Each number is 500 + 25 x the weight over the matrix's rms, rounded and kept within 0 to 999. Layers, rows and columns count from 0. Numbers have three digits each.

# layer 8 MLP down (transposed), 1024x256, rms 0.157, rows 292-317, columns 0-127
496521561557489444483495516477495474513506495484497468499472469506523492459508509472518513535541508467488492468531499538501504455499465500488496503500509515447530512516464505489519506513472541533500514528471506499518520478489531477540522538466524514477438471510484491486457504494503501502518529479561482480454510512479497499411493515498522484513522512542480539477517499546473488507525
546516523485520461539483478515465532515471522465508497498450497497487519510479545488467502471502450486470481489485496549501483481513531522536507459505507515482493499519489512471498485543498505512462520490495513491469489472511516488515529530495532509498466501458541500529509518506498454503522483476486466515490491515491479507454482477480479531486494534509505531458510499539473532471530
499424501521461522518475491462532516455472454497516516534462507496525505491460553526531461518507435462489573517449488493495501543517486468536469537478505503458486501467506488517516500450487548539455522497463522533526507473513457485506520486507535513443531478461519502501507520402526470489521477505512518474503452487497454475535522522486538507427499531466465508510478478474477471467505
487464498509529515505502536452492519515515472480513476508524495525536476472473472482437501535508524470497489519512497496507501438528525497492517522460525545490532515479497506501508517462508537463486517535499514464518462553503504485574486470480489512480537487493513467503506527492490507539520530480511471487521504543501522455502515540495506552485503465487519484457459477531490477480506
514506500521502512499503503501513493509513510504528491496509477495448527522526473453486514510511494472493497491533511503452520513502492476494487503494496514482504511483511501484521533509534480526464512515469442520513449508533484518499476497512495501455491528527485507555504502465503478487469479469565459518502533541532487506495479521490500515504538493459473517504493503492518422490485
485504519506484527485533563492489481515453502505542467457530494532524503482500500528493490556508533498525486525478490544520494491485503519517486535507494444461488469506523486496507514470475473509555492530481482514491485521494446495485496487510506511452512497519521465525518476466531506499529510484499530523490522487485490476485503472467473516520499524563508490526497509471479476521503
512484482460516544540511436508499499467522486483487499493480526486490501509558498486471524489469501526476537464465502501503465517465504489517469473486484520509497515484483511541492479510483505514512485490484497523500505476500507482493446486524486548534502491517507491471553502488495450477517520459518510515529482497488475520502501507523461503475506502483499492500479496500495463511495
499449511456551510529469542547509488503481523509452500539539461512532518444477486499495528532511451447483532495509473459494511486522519531534528542526495525493482489521524492484509515501502538484499492494455500534484516484498545501440476494497523452486460476511484514509510497501521487561469488493475488484514471529440486544477541487476470461492501496500516487484558526492508494511461
504556479494513544508465546489518541521505489503543497460480529534477470467469491468498524506430541492498486508498479498520498515513543552442500517464505482531457520462486466514471539519488508482471523497479517492492489460471456508475486511552506477488502516541489497472504466508458469539506485537505481484497468474455519519549490516507471545499493522516514436550544495520558520499518
508457472512492508502491502476464522553471495467499510525457518497529504475456527496483509496509497493499511484508508464495477477503487517564530454485501496542498506468476528523473499502518533491509517544463450502532491522506498479509502490549497482489495492560509499475508492511503482530487477448510492501550554489516506486519487462519516534475519547488478528498497458454519485532509
514485454496508488477511486481530511478516469525539535476510524515434481513488520481455464543488505482488506494501523486476483519515492486516544536533504527521517531519511487516531512512532522463504512493486547494491461530495494498499496480434485540581540466563495493496524542551511495477537512524480489468482487518505508532487482541496527514480519511514472463504467502458513509518471
460477465527503523508517541488450512487501479497479509528488473483515516533517511494521496470513478533533514528517507480461547448489541470480519528509501500512534510493532463486487503459471476508519523487474523506501536525498519509557494523491511487511487471521476537506468479545490507482516505526516525492525498484531443491473465512515525492531471497506527504504507466498522457495497
526539520491534482494489480498474518511505512555488486544496529505524473507507487530503450466486459483523509523542508518471448522494526492465514479482539504539486507465501521494505490497531509498549433500494502544495503508496490505467502489476523492451500514495479497475520495491511508539509459522501514523497519483468487517494474491536488496488507503508454510472496488461506512486501
480474534516456462486468568513488488476518572503510464518487568534496459531505529524549501496482544509525491523523497499496490517474499511497450536509524490492430519523422545495506509453523443495491499491513501518498499469507466497488482504523527487487498545504521497456496534484548492495493488547508541463560494508537520514496556475510530550555490455502503527496493500542538482506503
526456497519411484500529496481498524543515473510551486511522459492497505497464537468466460488492543447473510527522444502486511479495492502493478463469532509524515513507463474489456528461538497497492510525561550452504529522512510512480536471520495454551541466479523503533496496495517503476479518528477493495496509482477524495516530511502493503497501473478484530491493468476508488493505
489482501523486502488481508481490460498544491542504486508517488496531520517513485533486530547474478503453547520462494484502535517500499477474505513521503515495481468456527504510472507503476445548523471446532457509523494467503537510533511472484519486442451515489533522472497503470477445496495521494485535476483532474477511493508476463503531495487477502516476540540503509492483510554544
534494469501534508475532476475470481485517503517528478521508496485522507487488452522493479472500441483514471507523500495484486500509521474484480480459515499471495509494559518511536515547479448464492535499468525516539527483560475511539507464517476485550505483478522520551474523475498462489460491470490500507456463546500485520519498457511503528500491517486483480487505495496521449488512
431465490478523483437548493509529506501491508489519506497491486482497481514488461510497495524457506478496504496496502459491525489506497541521422525507478443477508491517522495511509501505501469482493529477461487490457467528548523518446487524489526531454503478526485509460481464513465509518464526504523484601475508508486501465497500462541497514494525498522515491514511555512477484490464
476511435501520483495496546519454485491489475556497533508528507514472493500539495482493503499496540487523439521499496503545496486514511488432476502480549478525474505539439480453483520516500480504476516503524475436497534524504506485460520477479469472538461522518442443552483512487535503493501514494498522473501459457482532508466456554525519493447465463490490487540491555471521456498502
478519501498529531514482561468511521473526485535480483474492498498458462486568472505455499486501489473514536511518513489506504510489519507513517481496513522484535512508510535530476448464483497524464540549503422513444496486510493520495486522504542543533475504561492491522501473482530481496511570494492460485553486508484487531523482522492514449479514497496517509528513472471463510499508
512507503511475495459476476498489527512493494522440534558502530516507473522494502493513518541511489485510513498469534483491496468467524501474483498482463497510497528501480512482534510467516503477530514516504503546498505497513478538476463474472481519483480519537522516457557475497531496487501486499495487481510481483514515491490450491519460510463484475536512514495519487495531530509496
541479510537474498517528462546493475492490478501520502509520468512541492525462529522463541517498514497494507507453569480501491453532494517538482530510511495532530480524489521516463491516536491517525492458437483516491486521500491500515510536490511526441496503516535458473508505471506484541520508529473449486502487477528498504455424503468498463514471545522493494499520529472528542542541
493516511473453496444462518497454524482499470520510532492493543515473496470520467520512536454501468502512458466527497476538529495460551560528500499546524510486471548507511517552494507496520452460543487492528527583483539486493522507483527482525523501518474479524493491493524532472483518493493501470499507501490483469511523501484547470529468507487504509494504470466490480462528492479533
480474487493520534458489514491494492529513525478508495471526463481485478515456513490503524541527547475495498466519527548490477456517505456528456493529491482482482488483522472527494524510518475507490501516519479510545476466496497498499512519503483487523486519525529489495533463478493502488515473506476494503528505485485538529465465513513520500499526521511463478483486521540491509506533
529509504535469504523476554503494490513523493544496511560525486499483539488494534504464478538471534506509550518486511512529523474523475451492466516475533504467520492516474528555512547480474528505469522500532551500509577500529523482475518500498516494533495518482495494508484524505526514495499499496521494530537562491471502537464468476510453490526501477502515491474498515487508511512475
488519496483501504514510536537474495537494509561531541475488473518473504504504480549512501494489534474531520552457495480493479526501528490514548490525540522485524542596506510521526525524503504503481483512511480451492514532530484480477514485487493480548535536462483545465540493479475517513497480504504474482514488541512511487493532528515508501474486545514513476468515472486504499486491
# layer 8 MLP up, 1024x256, rms 0.161, rows 293-317, columns 0-127
507467501511486505476510520495503478486506475542446480487514494484491475469517486489519482489504512487559503531496488506476513480514522508493504525512520491491518489509480484500506493465454510531500513500429498488506482535543495551470513484515505512454540506512459482507512484484467490473480555541499470513477481519499468503520535526546525478524533496481477497491501447463493492571492
509538502524487487498483508502451491518546496518507548468541528525485528527510521520505499487470507567538485443502516492511506518508533501524474554471534500478520516511522497488525477530561524488519543507508543486497497496519509503489488520482456534493525502464472473469493487538516491544511465491511499481504516520476527512459476489555450532487460459538519492482509466512503495484522
560510506505473485487532469504475512529490524466468484510538453506463466484491519477520551445482506503496482502539511501564488525485478471520457463542494476489497549493464500483510523544515507512502504495482481545517508471465545547500510522539475498516510533460485475515523476518463461457489488505491499487490529461517463494532482488532502496513522534500509492501517500475514526525516
532568458544481519501492505516467466501465527506530514513489482521469521533520511468508519534520495512534475557440529545472513486485472455483467518529513483495512525511459547459501501483487492487416511512496501495524517486505451489487471523471507519518477496515449522516493517537516528467551513533479446479484489482506503528512514501517491471479506517464529491471488526484522502510518
514549481473452424491514516487516495524522486511486513480477537514509497492492529533508509464468532528457534543516541502502482498503535463514509474556493488488551491499500488506494479507520508478513472453486517483523527516538504542482517482501497505525486534516475509471518522509458528468533489525512492512531520513520541520480418483524469504502493498455438513514500450531482510481502
537514518508518533508471497498491517522524468536490510518491525524478484548501503513506493504513492498500505515499443494480486426488492536530495521499480514494479493488465534530504492478475443519525491495555491544517517503512510502496528512516447492483503469483516535469477529518525452469466537490491496476465505486556470474494481505513504515477503503480517534521504506501465469485506
504484500507487492483515488495501506554489494526486486538507515489512506476470516519516541489541569503518525482480505569496479499479519509487555467510498522547546530525482471512474481538541490504473490529492540575500507532548520546526505465463516503524535504527544508493521453498493523534516506545488532496526493532499481483500497541543501460470528501514509510494511491523452525494473
515547558538520520466534473504504501507466519540528466492538501525480477523520477461507519483495489521493551475527498498486497486499485496513498466487542434512489500520526531513505468495492512486519513495512508509540516496488504486481499475540478503484551488491521464503483495480447495526470505519534482482529534517500509536476490497560530526540429505462501518478483475498467503473494
513506500492479490473460485527482540529482529479496499491497521479497517520506488503508559455508478496492484527471485485482510494514524451488432533464493536473480519480481477481471542488491490446472454496517544499502518479500516466545498468488487531524428467519507515479513434516481495498544518490509486498487495487488483516544499490524488500544513509491509478467494483516522435498469
480481486510500484488499444519481479538503490513494463500504509480462515480480480548553518463546464505499495519473525499483519505497504476506508506511455489515463459472512519483527446465476512494458478512483496494540519456476450483501490509492475515464498467480490478520517486559529461538421561479526530501434545447477470508523509499473497505526497508491422528505526473495508503505505
561504489503516512531502493520500472508514535514494494498532504529461487500475483466469481518447492515535501495476511490493471500476480505497499568541503521511492483481511492525502520455518472446558501513523440481487496523479509490505511481500516476461503483524483524476524500496472527516510505497453516529494522514490516506529526507459479528505489509476518511480468544531537525487465
489535467514531456501522470514497483500520515454473524513474460525484504439553465512550490505560501429480481435479495510481507460529536525547528501529435502487517493507514516476525456518509497514478533503549469489499530503507503498504518534496474495478518485430513535489507488527507512495534506491502469487482493563507445543489498536507502523500503506513467495504511508491478466536492
476502486464515546502485463505512519556452468459500461532491492466500495483545496495493464520503471521508503505472531493514451557482512501500523489513494507537537533483491532459516504509508508498491487502468509481515518478514449560452500478518483549538531440499520530458509468472504490494508512498491504477508498514493511509509485524508469531487550523503476470456498497501519534455521
518501518491500477473511519498473519540510496449495507531511531493453534517534506498470593545497482473534526487492565501536519502482487497484500541516491488496449509498506500502506499517428465480481452511469470523517469483497486484518457510484476548475477509503488462503498468504503439509517492494522525468507499497521474505508470507512528537517506493501500481513486545476476510475502
534492525482509497472516477518525498482527515459485495480467471473481485517534490497493486497493497464501487518480523491484514485512485522459502519518501505542537488496491482498548500518502517452523448466475508508500472486515450472512445497467467465542489453522463509519526432552535509510518489479534435519485508492490473464546504499484514512495527469507512502522506534491494503524466
543495539450488482524502498501553550543452491509506524504527474500524529509498471506468481499460488503514493443500473495518519482454510480480521467537525470472473494541557468471476516506494519477486511480467449548497477498499510506470465515485493524478522504523528537495464518535527461533482462503462495510516518508494490514493487485510519465479491510504483482527505528526548539566507
482523522481451477534494525516490502494510490518501470522501508483548499493529526503493502485502515471509477495484512463529542513538477498479525495540492504511472513511501488528508527497508505519476437485563491485508521539468490501576522514493518462465520442492526451481495541494491522523466487493511468446509490487482487490501548508508524513491561499523499493458516492496498470530524
513491494455528524532493501492515544537499481497466493500547494492484483494551485533530491484532479460543480499505516469535502472520491544496523502470466525488486483480495526539493536522500493494482513461496526517495451498486493525526460465523532487520516513493496465500519448491500463478540477493511495484549507527554500505487512499534482475502550510522495529543485490495493523493535
519503525466550461533516495505506490521502463497513462500469534529512476528464487518521523542494457493501505490516507530496553478472477486480474468537510543523531533516509489495433518505512491504535532439514524498514513539490478520507525494548518494519496523499570446464469447491518509527495540489480465553470513482537477501509561501510503529498506485515497477533500507494500504443454
512462511502483520535458483470482474537535493501532483483516495501480500488516496502507460438476529542499510473510488537465497495533535521478507491520522503501509465477495490478493486503475478497477479513513521486502485502520484474482497455537477521486501511502447487515442522511526470485549503506547531481438513498499473520472507478550505475530541527475459476506499542488484513520489
501476466469546513529558475522536473538515486520525492465530501502453501525486485541519500502516489506483509546448545504506467497487521503513522473460521501550501481468505539540493517544534541514468508528490487497485521441506517469471461511492493520505484487510474492539502521484509491479503473496488483517507487477521508480500494487477485499496491521529474487495463509466489519489521
529535512509490580485488503511504532538483497489498522494490495529497529537489447513462494485508484492477479488512483521530486492502507482499474500493483511517509502465452517472506532483529479504469513511511508422506502517521518494513454483493490462501503511470536483512500488483491500478555511483469455518509451470509515530498489458544504533490452530502480489496530482503476451492546
456483554499492488544502532554501495525511507470509497511475561494513495544494442508489513501529502509501519515511518492499520494466484509514488507504518495513513486493536515536455532509494543483524510453519507462462520517526503480508487449541531510500509483468497492516455446526485500495503481525540458480482457503523502533523500492470506487531509479510525499550565503520490482469474
492540504483532518504503465532514506510491500530505512494473495490513503531492480521489513499521500471490504509497481472487459478496528482505527515505517490496510526496561472491485497498516498498479479485454497481566557531505485450484483527472488532537500509501489485476514507480499527501508496488524507486489510488550526463495508540449515518553467491491504468521544512503469511498500
533505519470492504512473513512484509523504493479489460517523511493517505535479486535517503465497531497535459532492545546500532463496488482498476513495491533503423493553522489472454502471524494507521522485475503483442502457549525466549477544495520526482486491528517446511491478492494548498474502506486455488509540533450498499477517482491487530527526530460510520510482476506479485500450